Weights of a small GPT-style language model, trained from scratch on English Wikipedia: width 96, 150M tokens.
Each number is 500 + 50 x the weight over its row's rms, rounded and kept within 0 to 999. Layers, rows and columns count from 0. Numbers have three digits each. The size before them is the row's rms in percent of the matrix's.

# layer 4 MLP down (transposed), 256x96, rms 0.0391, rows 3-96, columns 48-95
089:575531522533608535463531465508449516485640528520417535525577522439509542480561430458518453501450520510552605524522471597448484536452509501494594
107:534551573522534463538481453519522507514590543436482458565531508539488502481527559453422545513494542449532486493498435557656547499529461482461525
099:459486506547495472612464581474467518511513550461492543532399453538481489600569491559483527401491473442441484461414610490466526437433466450476577
094:532455462530430574461451497409542562421497556442448552512572448512451544473522526515437483508577538515505485480451445462471463477486466477458449
090:487497485381508572436564471409439544436466483435551537508505406513408466504468522477419509506468485478546573485500488426471468434465461505572539
098:445492524639551521593537456507601598458452539511528467456552446528485529501494505535371436529479499482563482474518458523580463463518488482441458
091:469560511466434445404522448446522479517423505489523472480628565501618502445513514604515523436471507434520566436521482498617473475563476420440464
101:424490571490497525525488481588477469432512413544497408534496533503532480394533507517498527482548496520514406536486490513506463477446489486406460
109:575593488468452542460540523434366491539464502505511547488491527541478447475572499565510477521523541553557553525582440475481536454436597481499426
112:484501391559541558501542466451478467523637554512503512461484456449531442447454439457514482397517514526523550546502474510510491517571509463593533
110:465438435483473409538551479475471373550571557505426516491564435463602546427518512483505502549529527534501543441516576505440535543487483518463535
086:490518487477568563554435548497448449544436448583567412527531416531554579504520565425446502548496489508477453483480460501465572458521518567548437
109:541524491419517464535453466445488510475474426611492511463479497482464522538519468481572482513580578578466609614468558510520440573414449497490532
099:466479516399507509459554518602471474441534588496469506510445509492473521552446529548511461519537455463471456535494520564599537501504429426529450
095:392459558551453541483520407536458494507573494479537444431405416472549478446455501520486583462562548470394440525525509436569495510485562492471546
119:450397482519521495473465543599501502579557598584537474579588569395532499443543482457454504468521480604475492503411454472463533481583458413481481
088:558554519554512562467477496457539505511558515536444467419488488476472642508555503514456486510429566496449513477443513503547391481409408457551428
096:473427586456468503504530476495384554543538535488541514504491459577508458537441484445474448555528439495472505412419534529443541479560462457419475
104:507514524466538457468538504517499491528501458492448457588458505505544518502549604387525499492552487519495470461494507505561533429542543431414451
103:467456504482501559389479536454480448579565507396536431592491468474567500571606542453423602549529511502482538536542466431479500453527478520503531
096:430474369514514442498607479477531454468563552516486540522494583389425446445544516568472483588534495427489545594525562428427506462514459484431511
099:460374427450570459440511485435490555540511461495556434524509454519512455456479526610474478471521481588507442469568497493524477545590454489547497
091:586446495512421486524470411566520495516491489471563445428532507402463485466547437490542443441594407486546622414449500446512489456467535550471550
117:465472449461448522443518482492515575529453474521534488446472479478506455485545480551519484572546470510533464542431552512496458532472494444521518
112:524461510535535599445552498436516439501629550584514479452470613504480520540427454550556549551484480500546516498460619487492568503489575410551594
087:494547547532549470410473483515534513456586468470483512489478512456521518541463513453443413572495527563458553456498486491543533522561563476497523
104:554529502572501572491536446541522610490495613489508429418543609501484532495482501486520505584456544515528610514520563504535539545546535491430425
103:441436405437546462521458428513518477497436575550508535474480511408485503395485473451507453501504503492469487454476498571487556404463506561555463
099:496513369452517558474470452473413524470630467459426518496512543545485460553486554473486446437432565533541531564447589547498584513522543540513493
103:508440509571429460446463518548480623565407429486543473576477559520519535520504584496545531449517559500508547512472656511501525554656466516604529
109:505427476415543501555537431478569459522497438513488543423488538534474437348388493561412516511461458467495504546536523412578476463521465564520433
098:552572468494525505578530513502583469465581484572377554462532531470472549457477472495435502482517509441509563494515550449486470577548448415472445
079:533484516519439525525509490445461516459607502470488460431441506574521540573469458512439448457583578516531536474539610536467520473471600494567488
088:490564398493454519565553555437482446411517479549482595521490457507594569504523492547579470504536416521435527442521570588520609470484466518529478
101:481476503495523548490547484517514380584537503463534536478432530492449451439495495450616392548423531420520508535432494442564516488563508514526502
097:538395433566494536597492580535519451523575490450527517561402510432462480559514536509513550489518574517572414482459464594497522422465596497481475
091:532478562552420431580473459476537562510488438476463446481539504474506559471534549568408564467433462519522469654449598418453545514457432501474539
101:540526506523471511490488466542535429483502594568492483590471602586560464541399565523551518571420436433487477533528526538534486485506486441480519
092:551569443497561502420485458582455489505477520539592420492430537405522494509465547502431475522460529466515443517522553467484532562524451605493470
099:452470519480502480542543458451524577576497493565522467502480549503529459451527438483462515451518495520517448430536459554495560493456513599485538
101:495507483508499451468514532434465513517529445538564589460445416544536467501529479560538476522508482494480455417548548513530573520485409462491529
105:512527466445550502446590497384468454566480556503601524454533502482404540512555469461426380559556580487470498506496501477447482490574589476455498
114:460518497461563580509522455431535505555491456494423563439567549449508409483563503588520480470466576438493567554486522475418558531516508439384446
100:524509448521525529473556471484423519510514495452515473450544557605485541545498538447516366456502466512555517605512472466430478573427589469529575
115:522511467470473500538482494506424512540516457417532567527487491536483472574542453542571486499515481461533494535511597478488483473521504551509489
101:514546490512519542513488528576426442509474532542543403514463411495530479449501489540599517570465479441545456423483479363428481512527501435427490
101:541440476485526535499551454489445469543490444559554466576509506414508523726487515615494478489615511563494485444455537497488564478465474526497564
087:498483535582562542527438457518488490491548567582528473539512499500561473563527490485470639538457434499441542438546482554409503410488484525500453
095:457423516481545505391536456486544485523435528383468416539530498579448451462469504516484383516495535528483547585441495448426550532597470444438509
094:465469544498509408501564537517546430502424567559526475461464422427494494459419495445438456549583459469464420589505505576437533430466460438472465
113:392545479479550418503496495452469492531551527455510516529536526432528547505568461465411398442455492386501501441548485548498577505570547513480477
092:611533503576494487523498480512380470512463427540517496445491485515426461469541442432538488560544486434495446413487461514529492503541458467582539
095:503543552482534467493590518507497560456545507521528500413575428482532579528505469542486518419493483502508504460568444504420559414392384515580500
104:445552483500492576565536469479522485495522493534480558541499524435440464481458516525478519609549544422512542528502518469478478498506507578483543
102:497443479462513572496554464429394469488513599627486468559484527434481500572414456519558437530587393556415475481432417487440533543498500478497487
094:456591479429525480504631526474442559483545474577519463502573515498547476562602497477583432417446442475523425467523560479485593476501468488490576
098:549490561521465499502445587529525452475564382516435476539581408556533456447521573476492595540499521521435451552473558495478563509495546495465518
086:466574542577494486460472489545462491442528519535485472456378474412535555485492524461513485471501460449453602562504564510472511482499409458446669
100:526577501552525485513411512496505541461546500571422477482417525556507573559526546519531486507505436552616572540502541498523533453509477358507406
100:508485617456454422511464607516586406523507487528512564478547516482483425580492517415513552526580486472458520520485512493496415497491477509543453
112:443492452466475534525457491443422464475563580513557521489532446578427476580491452451410477516510485634482594452526493552551495439493459528482545
102:465612561552515491544545489404453550429483492599531525518498458572543490552541478487430525464519447463573546511494434487514473615426499505524521
085:521470570535502460469425463466481482533483473522520511447594500409493476487594478443480415484565595507501522468465368473590500497493499510492460
095:520484503522488465561517496573490552514504558543528484495524440465531508474551567534461541451551582561507497488411536542500487513513467581496542
091:478540546561488458512543456578557504544531428529495542544435376548546443573509471523478441533454541417465484441456507479524407484418473495506504
096:513453496496402567500443530461524477487581454550497542575512530510578540511523536406558605554490549535560443531409460532487473594453542482594484
096:537460442560521399553468411503584488489429414495480478585481567379513525449538534540520505545542555541542484480520543481510595461473502462441471
104:537454469517409434514439511468469412521534563520430543503468501545509444506413501518535470392609499471533465509487527558550461526445452631492488
107:510438534454430529516587552516501480480499437499440483482438579546447564577406475521486479514511449528519398515452518461549443497488516457454527
093:550590390552472505495593505560561599507534486486454455460496522532433452472554467508501474455486544601585400526509505582436487527550484351571503
108:531404437507435563549459463524466535494620466441581565567546553528517517484594501486506479511603491604590503487438504416491593521503496464497606
099:429543462480533366382525465476440524489500547497429515546511532448478503468568482520509535526481503517542414508491453470449497581447540503465521
099:449516463506554508490531464407509423517520578495462435482487572480566498526441524482547486414493488498560475438455518519548547532494517535461477
114:390509466483442409536486544581457401575437510514499443529536396543543506420494505468533522487463492425540549447542450507481488492543579447547494
088:511566581447491486461470547586567575472531437601467503529479532465451508491508515538539538471513502514426577518553557418478565561500482521422544
097:476521451526592561453520423447439500477540570519585440445465514522482415451509515450471493515421586458481459563533490552557463473416476515530539
118:465560494500479508477541474442485488446464505592602488559506425476433554591484542468455412418521548459530525463520502537536475542521421432495540
104:514503481452512563467486596448633450427441540442484526580453477515559526529490514549474556556489501516501416467559494509533522488497529445545552
094:562421572469502515501516557500562443444512501519501435473476515539565497404415489474529483460477609486510538493503569603534541484450589486506553
099:488458484607472559467536526477492568476576537519397420434493508472509535464496492383477603520524493554432464483469486529500485446481554411455376
093:445596570515420477542465480538501553511527404604546540548575552507492611489510527446473482543493413426526507501589521503515492487537447424518503
118:448527548511554471461537480521528452492514490429468480521531550563468517449504625564442370520543509516500413491507612502475496442532454578486491
103:452604479444441528439496552458581468438588524506517436518429498502508584555558535550519546450476560481584540475512455557489503519452580426503560
108:349434462535494467490482559494519538500537558463502500502514398531597524465491505546478514461496570545507432455469498384515427561546620445463468
099:457479420440537497406591469561494504481532528476477507450525519512588514475520530482548408532519604514641407557424460454469482483439449526446478
102:504443486628480467530423524496560527548532456504409473444566599472486522495439492504463455510496503548457483557478543391559458459580499502423411
115:599485562564602521508491400462460574532476530473541571482499427410459428469482478548491506520486486498470500415470486410469465531597457499483571
087:454427448485566474476522541675561512534488529490416505540479470552446418425540496516478528523538533509503444493504502531524431540535447505472499
096:469458487519464492554484573462485537537552507536517560524463518482458531453449513439466505505559432502551536580385400511485501458540469451529437
109:530496612513531518484399499555491463546510531515539454539526510477507521423469479485510536563526431581487506492581505452469512534464480494638492
109:485514482536489529473472534437523527501558509469488438458533507538570515442481471427419546515390446422582505595520419494462507521470397492572466
112:510623497544506551542439515406469520466468441484543469537524577463514456525489422532617437475578476520541426561502535479456512481528558488431530
095:489486412472517450471498512477488539447504498436557479458581559432508494506482467461424464536500577448524488544443508479390489435480507454500459
103:448496519523486539476533512474565446420420567458563457422482489501506475528470461525501461545509526517519557404526456503442526577430472561553514
# layer 4 MLP gate, 256x96, rms 0.153, rows 4-97, columns 48-95
099:522510549600511547443503500462511550498550522497541418495476427437524540490423530467578594503542596421546574488403559508550462569438489480522508
090:575494526542446484526443533507457437561408524440458503512518377586475507416525556582429504486550514491540548509523611471482439546499466533494375
100:465534575509497388508532524534528418487455493429448512487494488530474389506503413453572514495546467500493455495402549578563459494452445470519532
093:389519483500451414505503507456513548433323458542486536480463511473469482566595508457536574434539522548545547409490498451506438492443530602477508
103:490462524556499520452569514411522466484545529470451530488554533509479538455532444434519552551510532553635527574387476507504490520554533431581535
088:521416410622524553548486534495426512460512427505471480492519432549486544569519466508561529407532498488553511518515512465519467504520484552455591
096:440493470487420443546486536484530437588487452549595479500443497515523578524482558443515537587530440493452444498514516469511485428409537511440475
098:474520606512403378441560454524514486566490479499470457496367482569485552500539605533484398575518528540486532401505568568561465449484577533538454
102:497520571501512472515432552440402455474387454488461531503479562597567521516553449495545562515509561554418463509502574541517477524499544502528319
104:534513489554564496495471542516611443529496547509550507433451476524499520441572500513471565492435492484447483486484534485530495406508528529486435
090:423424443640484410500512617475448448494388502482534457536562515602498484531439466537587404512501470494561486480468470453501412569535481535407508
109:533521511504473518489467534478498536500546553590514544516472556529528482457485531403610486477556558493572591493522466384536541554490517505546537
088:510482497459461577575497540436481585551475492553439504481508457427506466486564431469563497529490572510491502450473510465524518506415519544496585
098:565614522395479530508458570547495452509504520536623573551510481547478522455490596606470533528470467422545502547437518497542481574477478469505392
108:482553468461436552525506401423499430448460474388499507412459445612481462568455450532602434525524562399531524485544566541527438500402523528511481
091:468431426525482509493567475516462440418450548552455463501536477521490492498454511594520532467530541529490584532568568451538529571410340465456576
098:462569509484499487523465559436501476548462465611546487530414605472534547469560500473503465509396539456475500423507573513467418603489562417418511
100:446487472551501468475432503455446516459516537541529454483504517460525533484536529446507526438557641543520482537559489438466588513491480551405637
116:459547535531494490522489467516498560482482490574448521555507476474508523607500555568440489409458520503419556522538560567473455535440484518447430
094:516470492563497498614470528392525484498551431577436565555535453510531597496481484462467548477457466543473600515483437434479620510530504526432514
095:591517600439405498477488452507507482520473517480442410434499500548457463431497436528498460530462561500513533439487544426543610451463484585495556
093:474511500535473544569511498444534485524395558444470559567559448552465552558380517542484551477434494432522396512527476433463478437625391559499489
111:554466583551445473558482367438517554468504495481500551453469429563475513493483418506462471411489431478424437548502434571597471475530402488404483
115:512440484549488522492557500483581445528500504434471492434538519515416449493509531498457448478525398420411508485546591404452489377539512565607459
090:471468424345420488498416519564497465489507580462555493519564470514482554610472410525479541602437496549409489421526481545483501420475593563486493
109:549538516520485598546556620469482483405485427615532511458554513586511495622588511568496531540542516582559553465483549507502534561533515537491525
111:535506504620467558552495604501474509460463474497511493543600492550487487498571531511456541472571540534465493528515513420491448581564459522552544
097:480526402583513530445498443408371444464571425567540464560536528519400491469493489440530491542575560479504587519531573444528512565507545476487466
103:533534503562485415462499483483487391528557557507450447428448501390449538489534433530596537467486516507447502516407497489505428560408406487428484
108:482512462534536518506557468474473493551566537535452568518478557452539566410442510475485528557587466450490595502621494534456488577377555526611436
105:479566594498436521479508481545528510555580637461497487508460488541573578488458513408531557459440461510543570461525461505506519472410523521628389
084:501483517540524542468495473493509407481505577569511431494549476453436434474551547472515523514411539454500563521449544481490435608507436573482497
093:537521395486508521630481428451499586526531414598543593451508435513530624555418592459545483528471373438496496518491519557400521455478526444502508
103:433487501530460476457451470447473603484477449503564521460523366515530483554557545544408513449522456523380482553545462488502488529438553518449477
100:472470520541432538452480476499486465524534412490431454503439482551564448563473465577568495484530458504469474435496520429450529536415490471502431
088:358449429501511528448473474433443487480434569483627580508462456550474461592543487491469448552556484459383533471484465507512524439505515605513560
102:506566559424428569503599484473547485488395442421502499547585466585469543546497459638420509510455452481426511461487578492491537482507447525506540
098:467421476500482442468415494585437562573508554503575530511534471581505517513475514566562586435542435458397492484464448474549514489557460553502415
099:560423422508517503413546525441455508502410528499501551495483478545491472470511482469547451572533590455418449544527602432489434522508534516569476
105:541573419576498603537523468428419515433395495421475477407565405572513538557437492522557542535510437363539504515510561503537490544426471571436533
104:516473483446439460438480569518507488563508528552515536486425415517621468529586491502543473563516506505424489536421462493514445478512490492508430
106:542534492490494461476513527538563388405545577586545489397462468474499453569554573355446514473531515440457454552506536483448531499530547548528438
093:555592487475462508462558486466513474613547508478522528502483570540456547520484460516525508488441509446535544563533438461405512509440495507567498
104:513478520473621466525612466505533449499523509515562537535532532520504429440446501497551483467527584539550540536421426459461513499585475512441447
097:412498519542448476456553504561525424576553528599549476418484405519530532471482501498573413534490532451453459563579450497536502548494546466616476
098:560497473524515437435548472514410378498562562478455524525420512495516552471337564507471515450527463429412615502497458588494597409508401533447455
097:559490528582489508499427534603653524450404569492466522567450495532521487507532520493537490560560557523528553523532567431465523503468577531540423
094:470547425431481450606512513592506507504501613483451519428464442427468476476440545485525499491593439409468461513479444499459545463397522601471532
092:537545559482523486412478511556460371513544496505549451417541493526504483545511464482522466581506550506508490547414480586481471517498462593532530
112:466492469422494479507502555545383545572524504563509558418455472518549495624432591524508464597450520520513532511575462515504529462495464489493464
096:463461507590534425521496548450527546508465501500436449451504523500581539481524493460615547502515536611449522528440564352457517518507490385458445
103:514540532565541490494459449511459446561544506442568485535531526611452484459455553481495447483479533501548545427560573417441490455563430588573552
103:517399479481504399461450547482460460608467488511503490524419482538575584517508446490479552438459450517409550483452538563535602446480460470426435
113:558505532507536470513445462413525471554563594419535476460461560527542526507580500434489476520383472444548444522485445490504571467482534511533451
099:437512511553499536577461572491484496499557571527376477445563543549515471516517571456457490429430531566505497380428551522579518494499534573541476
096:527543567441491515480587556458514469531508503494471503460414543546586497507407476481432630497508486502444511446497592396451483466416498455563489
090:458449475460487542484459496534510513565454491575438500433560486439506448601508581573497495512504539546567499415417494560594509545460468580531434
111:468519460499589437486421452462458555592495499564515541569402447517484549519610516536544468509506542499604541548488598442486502479529449452431475
102:489468460587511471550482495521384523491519500445517555499464542491501542557508504563509524515571525482540544537476429508510526541513503532456553
098:449464488538507466528544492494407460465465555522481521541494534590533596501480415415519496510519559502513539527566462544448477435471470494523453
096:481448496507527466491521547467502526555391451457559538481503451491491478529588541515437529581477564534473466437528560471538602554518418536475569
102:540429516544404501495488547460404452440546600454484430448431470559487487468566495448500405530494505467456472493618499466478416505478491536490463
098:536512489591545590493486512517550537477551447519415450524447545402338527569461511461520477468534593525533480545478609420543490497507425521594532
098:475450454566489444598496462569432527411546411549502464482514465515469480514577442522445464571578601541519511534498507478632446589495443507452490
097:495467576505483440554474493474485538620422481455453472468456447476479490550542471538487444500584464517484565481537436477470497456586473518389571
100:522387439567501453522488502504609532494510483546451440492484510527493535501381473596518576534573494608512589526519493364568603527456512528514494
095:505441457557360457512506461462447438454549562551540493515465444590540475568413502490481512481587523462495411430417591570550409483485472565458544
104:433536482514469505438450471417473478548510634530550509467494519517516554532489469545531565480469491577554438544482554513406553515549464468540554
098:477514457606474455560518546473462548531458492472547508569453495507491560501542500498530627386546545587520423485481473470580474498560448567588521
108:513595541505528541533502488424457483444554416389509483481492499505526492466660570457574479445510472543588542408442497525484502518530493478552553
103:593406520523481528539513528438502514542487544461418487515454414576474523439454432474521512525493633525416512453502497460463463546518454529445467
111:456451431517527483521451492459497451580529505563546448514492483456493558559513480494503487417458483460509530451470509490550549449442478535461420
107:532488544344484491495557419567472431527554481505494468384469455565454473552531463542505495510422422533516486518566453551490543468394489582466463
106:557428504476533528516587487480548515526517489518567436546452497490587617632511583605520498582451431495478530604552528410428493468523598479521524
094:543498445528505472471544535461495482570526436411503473545536530654522573537485407447602554583437539494507598557585440417488555420537484568521540
106:513493508474450558503538469393510494586464490482452523475493403481536551521564563500577469515454602477451456541529469461567363527482503525386452
092:494523566513481459354528452465483514518509539543440531433473506544543497390478620534510462502471474420443553475455561574541499529396476513427433
097:437483435479494494487461526438532451539524525504597446489605411497495507525421622478460520599490499509471494485554461528413528507478445566416505
096:433493502595465559532529472517496531510508615575502603589490519496464458519544591503505499479502482442640476550485429556557610465550491556406571
094:480504448446491526502567485441484557451488579450563443478518423444535513445509552515543557447568545571429521543423488464466566466405432572507619
099:458572563538430490519481625555590492460576530493413530392498423573489498476508528465505502524528524527527468480457607422527418521452552535546422
111:511467485579491466541475508470468616473502472442504569549534573475492454529560547516452473504611490544557541488434572486468587488533470448561550
108:542602481376479560534506481460548440492504539577486505432577507479525502502544495521557502505463496549456514493484573481492581582485539596610461
100:482492555574498566610492488489489518491585558507463534492383433555510470400470447421468561477517475499393563589511533496563525425548502416423606
104:463445467551425505560513570435509479482466498542496540481531502491404543559491462434477491443535478485412463487435515438499514415538439566419448
113:499448465522502518564456601534597561529482548491451454450433489465505567535604518482527611429460569535474599514474511552516490533471506531484491
086:483430512511590448517513525551577464576564482452566461548454541459504560592505501514543643551479501444489496502435539566464407469604413537456593
096:552530508509551417510543468497429561504433504535509529445529417448610517540563536547620571620479431424556459490476521488543522494449506489559483
101:499551527480533528555556517470481510554544422514509525464505527465499571497445586410492523592534413495514598574509504507457469484466524469514558
107:494380563491492448618504428421429473493582475448503519462482432473508532565527515412571483480565505464424467548458538614595521469559549508468413
105:431442527571485499462509461535501607588481536536419505516506477522472501538542438571469428559516523540417466473464554512563428542486427467458516
101:510492498557521579524484455505475465462537463441409480497462465522528468447375452457532506447576515483577468565480584538533508487477416438437488
098:456562439488402439588476581499508481491402522553575525464494390500504504440454489557460559492520423455475456549437530444558522423536506570549438
098:438427596452523553453539528445491583501493521480429531407441443491516497489414540548541418552478468486426467511567518544500564457527530478567461
# layer 4 MLP up, 256x96, rms 0.161, rows 4-97, columns 48-95
109:473505445512481430518505488515503489512504455493492532567485554538454438511631518472384418529516373548422519480510448505501511423538512510502438
091:505453445568540405544541437502481491452558540511562512555555444511475524471433491384475562462541608568531529498528477432485560518520443577519634
092:625503531470531611435464486527474513497547525531519494551526515612497546467546490482481511487505544523496468444545513432397493537461479561517433
092:482523439495473318543462567498525590445433538459437649546453513487496442455581438502466518506478471509446536424454475525583475502463523435495453
095:459547508613534612523459436521453481444470438549499409469494459391506462553479475514438424479414462484487439485441513499555427508451539566454470
094:494513444489559617484485525425510510491505457488499491488506504490461506579493491533458478463452474495556550449526456379579480583525478515484585
098:490549424511502443545537515471568477624506417506513512527454497463549622472503465475512484525485438527458529477421514518507521464478591448429500
106:529507630512421463450617479528520510536520466504381522547467467559545450482531522397493432570532531506534497491455504440538466527488550460472516
104:447535449513515526607441477517524484429478446549554505531497523410487548503441504637484420467571423547511425500467532543497478489531456546478607
106:537473505441388591534501565525383461460463538476404517507564503519431478573387508483510462616531488487548452528510476516423492530511419436482500
084:502526549409487470503464416598455494515535405585457468486467461508546511408512523434525557508450527499513540538493470507536604443400535500565547
115:518490473462568501505517409452520474510477405518493460514545406507478488501508502489450518574516506575507529503506541428585469515472481419469463
090:439497517517576487483543443496428475420528456538445577456497595562472529566411490470522474489579444475532455521545501456544585425596421403598486
096:451413489521546526516520524480482428432474468572595455462482502452534459403622480477475574463549553446457472411485462533437443447504513440520542
104:417530420540437475665506416439482505478458467446574567498427402534437486515476554509472464438542467488509451549524517496572519478479502489507537
089:532584548430485506486478504467496592527569478427464453514472518503481463452533487493510493478533418503522487473460468653462483501485602585536433
096:589544528484573486515553506532470491492516460518425489475466578553436456472547526476554363541454498468534511452460501522476412558416517480497482
110:556532572504555545522549563411492506534516548484448548470453421546523615550433536507501556431456562504506549576441532573592534415507549456472461
104:558508491508539441520577392478414463478549396515442543554589512412507532518494572426533463484501569490502541441458571488532555548444527500502528
093:497504485527523534591451488458485527504525446578440449563513453528504542527472490471463563543449485591415587464561484484437542526511460512422536
099:541523430539546587492467445563441528605495614488521432482431548543470516483429570494522521416495498463579548444518557435567434553480463562527513
088:521514482489547531512472526439478444520413506540496547516472446570552532515531499515431457490540510445454400593584488478536624425528473468439449
116:497563492508557503551474477437458408487480441493557528469509472575555513559451538454490566468525468470499559453534475505582527569526551471447485
120:529516472468528454409414532522483494461478559540520566467466513516583548467488497482612538608468627526591527557493444539535518609462515556423586
082:391503461445499490421455542633467470477493581474499489514600466505452525476497467491497521498566361547449478486485462441496558485469509555482505
106:537525534539484560459659579428480500464466480542518439449478544604485543575549570575478496482462552574486482492526519424510426509522516465475487
105:608486486600497613522530457458477503392469499477549547491445490521471561449544434569408578547589515546454505479523477470559496513532419457477500
100:481531478610515544458559441482487474522545496494541489533603526438463487507533428519549574479536517505571567502577462438529460499475512464554478
100:589526509437494507473507406505447604447545546508426475456482476559515443396418566472380530514508500466460563524507587586542483584539494534493564
109:511457465565493505578490565413528495521398421552552474568502552430437587560459473556449450494510461517459477545562511478463453516546523392480509
118:507485451460449413411568503516477529501524432496456529495568428437482450444588534483417449525527511463467447521426439487543516464465406458406548
080:424538447484512478599507541426506628565547486405529482509463515511524572499507549551435556461476539584440452566537551591527493462511562556514459
088:479559550436483471395437568530442465510537527437436485517499544545465392464478449554430493579533525495578533556539476478488443645453450517516502
103:536481520444446425633403510485502618509509532567564522488450419502588593517532513589445566471509480572483469482505506534460418591498512564454446
101:388480603501545533423524506556429516583533497452444498500472489585562470536460430621582459518466488533447464490533511547460550580458445452476475
094:537478558473543388565578497564569546514569355573412401448562445456497542555544544506562550474426471563572484546546483466515552623473506425466429
102:453477564525462429409535530549528503499597501526493537482522402423476472564456603475510595432516560544506527517445426423416591531542502387436468
095:495462456526490521379482512543471548537444441452528416501489577470483577464532498434529558479447435529507536429421472400548572480480478462525514
097:572481518504561513556588519455470491478477542527552437481481498462539533517472472585558480429583468405544487455515618446514442510492567465549398
111:539468456540457523546466422454503524428520458436535423599493507505370496494452530489492521462503450363561440488481501543460524436508467488471484
105:413365471521479505456381490528506524520496527507484549498455498598586457467505493552589492466450586451433489505410458454617512480489543461447366
109:456568485485528471580450509504539445440617605556576417447474532484526428564506559419538547396587487472536452556466511487469472414504570441411386
101:413506431515517437505473493532447407494498491546539499410492555579462544570503470629523422508457433584450502571546534462491456582476480559530452
071:521541541517493511493492524427561474480488541627445461479494487465517548414473532465422503529498458534494533496467457531493504499501463463498462
100:445447462482417586506624560497443597517470588535526428504584482534480548533525523536471429457456604449469553518552452445551565528449399466517473
098:495414413552481458562552540442546435430545495459514437534588520517485547508524469418410568390544441436511460497494519490434503431561440516488465
103:471549508382490534451611513482357540596528419485495464426529531554470467517504495502438511526418467487474467478467487535554458534457389403444577
099:450594480465446472514547528512529520533464513514447477426533418488500421487479487458435473545537547478448513541514422516465608441456530598434614
099:417560521437509457434517483558489416523441475534525602489530526495545449570586466451441531471493581539457580469586452458545574480559484522549461
107:525548466520479555397546615462498446520549461587542562411561532440515415579464619509432556621453486506535468513523492439506458549467402495523571
091:549604553471436519412487567470475472522537451516527628426411520462480504489549438491395507535537511431476450452520453572393443526489530608557563
101:444441528479479508506532576404486530459492523509501506474501453427601503467564463525471509502564488491518480538470441572538411589432530419454515
116:474418424419520450453431509475492501556486487530516539554387492502574540565473438483459491399428528518453545529469515596543514451536519430513476
117:439414454441474507454504491501518506434496436570490438450513443502506482393472477533460550460559509516538514465583544483545433518506505529501491
100:515524417529552537529567505471488470431504605511462487477573529518528526502595551453569426559442525491572440468462517539526506556512496542526483
100:509484548499509518507426438561500495532493455444453511554574453572510485446508510500545465558389544437580480563521496584537450537495519519485535
082:521479529544468494461520572493457492422522453465587513534451512516455595445526428438515520514474493478447515550581500499379466494540513455462539
105:591502591526415445500592535519500513511461528505440524468420501559500472447444412445477490519454498507470517493573524497471502520457573518429467
092:581562569449534473542441509466521583497490552529476515550530465403572527552435462537444574493515447563495488398558559628500518506485514546584529
111:576473433557612513423553542472528550586523500479459516595599450533444466488521506455530463521514464452527493479482458509474474508519545574507506
098:575552550448450573460493468445508505508607530535444454520516523579547473484452568512526418428478473479457553606473429498526488498540583456536457
085:522453564541563492466507558426499473496521506622460383514541476430469519562551426454527521521479541536468471440562498450533405579436587468493499
095:491561430446511498490496460473445430492418543581485531515476478557548441396483494547496595505474482562446437513455407583558443497433503466462427
085:422520576509483462458443560667527500487531535522564469477519556515486485436444477500525522632469457506525489534465508561409498549413500512541462
087:486486499509445483503499575539494529513450581461560507468461439561536560490555555496500486380560469491494495439527408480522521554510497532478553
101:517441509581494441497519491494571556461507558513436489544471533461506464468466498627561465504542481595503446547484517471580570547515499508528583
096:496566541479577575567559523512601562530428452512482508525549540483430529520554508466530528569379569515461603593556508376457522458512558496552481
112:450564526505588485403431508438425534544423602518559512533439577489527550513446514550464520468456516528497434471522526568540479589416521562525530
101:466471538523518462518498531461409474536454526479493455509522501492479562491449432477589480413579534492422480465498479437560411480474382533471418
109:507540542544555483466538457492514480520420557525457461430502461460518516541397418488433538547489547396423402522532509579565441472452429548487502
102:510510564508543484527511426535411545521385511527519473449525635558466492606530538523521505485560523466516564422482466534546432574484437509453454
100:544528561426449542407562511537451547435475478543452506514563483551463411415521479486497507572572558534456487503514486440449492509508554383545551
121:467502471491523495546452560499568542600424554631453502585528430455546482508485528510486562520512583545524474474512544437500459545514505457399430
103:427449525495445499493488489545442581543520490436522501598564547513465590514539561534417501507535534463575437504394539543523536427485547579490457
105:500508431457554547444525500405537472562543562556563528514531435502406524469476566432470447505483613493532521487496537471463421566497503476504465
127:559546515409524427524435465562491610476585552594490503439486504503541532395508458442533475484498434613531502516523479540485564496554542543515592
100:459420508532536537476405484470453570518462499476553452464495485447569485597438441475439588492544542486548525446519463457430543516485517454524610
095:534537502469542434503543473407634378520527504535541429580525520501508521387412527495577481456513614540483517440506543466504539465534504517515514
102:494616440506465451466450554491480429445531509422482459561561532516521519544466442611530500484559447466493508445575492580490584532532496468451515
077:526522547480431511512523441536446446393525390467467528505456487455567583509482521492499503523475520396494418493520534542516473470538526410403500
107:461560512464469483477474601548486456531534476505430535463523433554515481511507550492508391496509473554492559483432663424514478557475576520521415
104:530511617446464458503531514491540522507556470504479431609452509552423526485479486576526529551488456496437559473488454478469483516453470430525495
104:402504549504465459403502463511471563527551463468533498544552500359527560560477471465449473512551436456562438506463511485507452473503515486474522
102:500436514603550477559424482470455505518592503478526460527445469493517483411475502410464516415608507491441497574484542511489515413526491465465633
109:487520549500540506466601495501504495497419498459529493470486434578573490495563451494451426546449575416605505486522476577434633477502565480507565
123:499568458515512519523464617528577501480513479506546585489517444496457504591549529558497575518416491525484576538486482502457488427477594434456355
084:456413485475557437477486493458523483530512483520584443501554518361465556581519552567523641473472503446453528499471551556442428444514436575475596
096:440540515520473483472475521473458492535464452518470473508507549522474567504436514523450477529512514483519539433593570585683526565463533566567443
110:535538537481560479559525450455544486486435445508502646461425484453450569574458460507491538518582506547537471465476454480519530562438396559518486
112:507446509493471452526536482539430451508421492563510575486422410529458416491496452621546468502558486544416491376545418499566547446469563542424477
111:498502480525392571588501553464483484459580502440459421562627590510514485509490591505589478460545507581579583548489511478407439556441490526471609
094:470622487513490559519478399432546465502548504492550490483501479574599522440512411482524500493493596572525559497571607479517539397502402514446498
103:521482497527472457436480447545444581486622466497392524493569527637455440607553574502497499456563565547461480503539512577485510561494548470442518
106:460480537536502421449494470567520552397533481514449526487455518512588500528511515584639542576460530497533549467583475579438505390517455491513491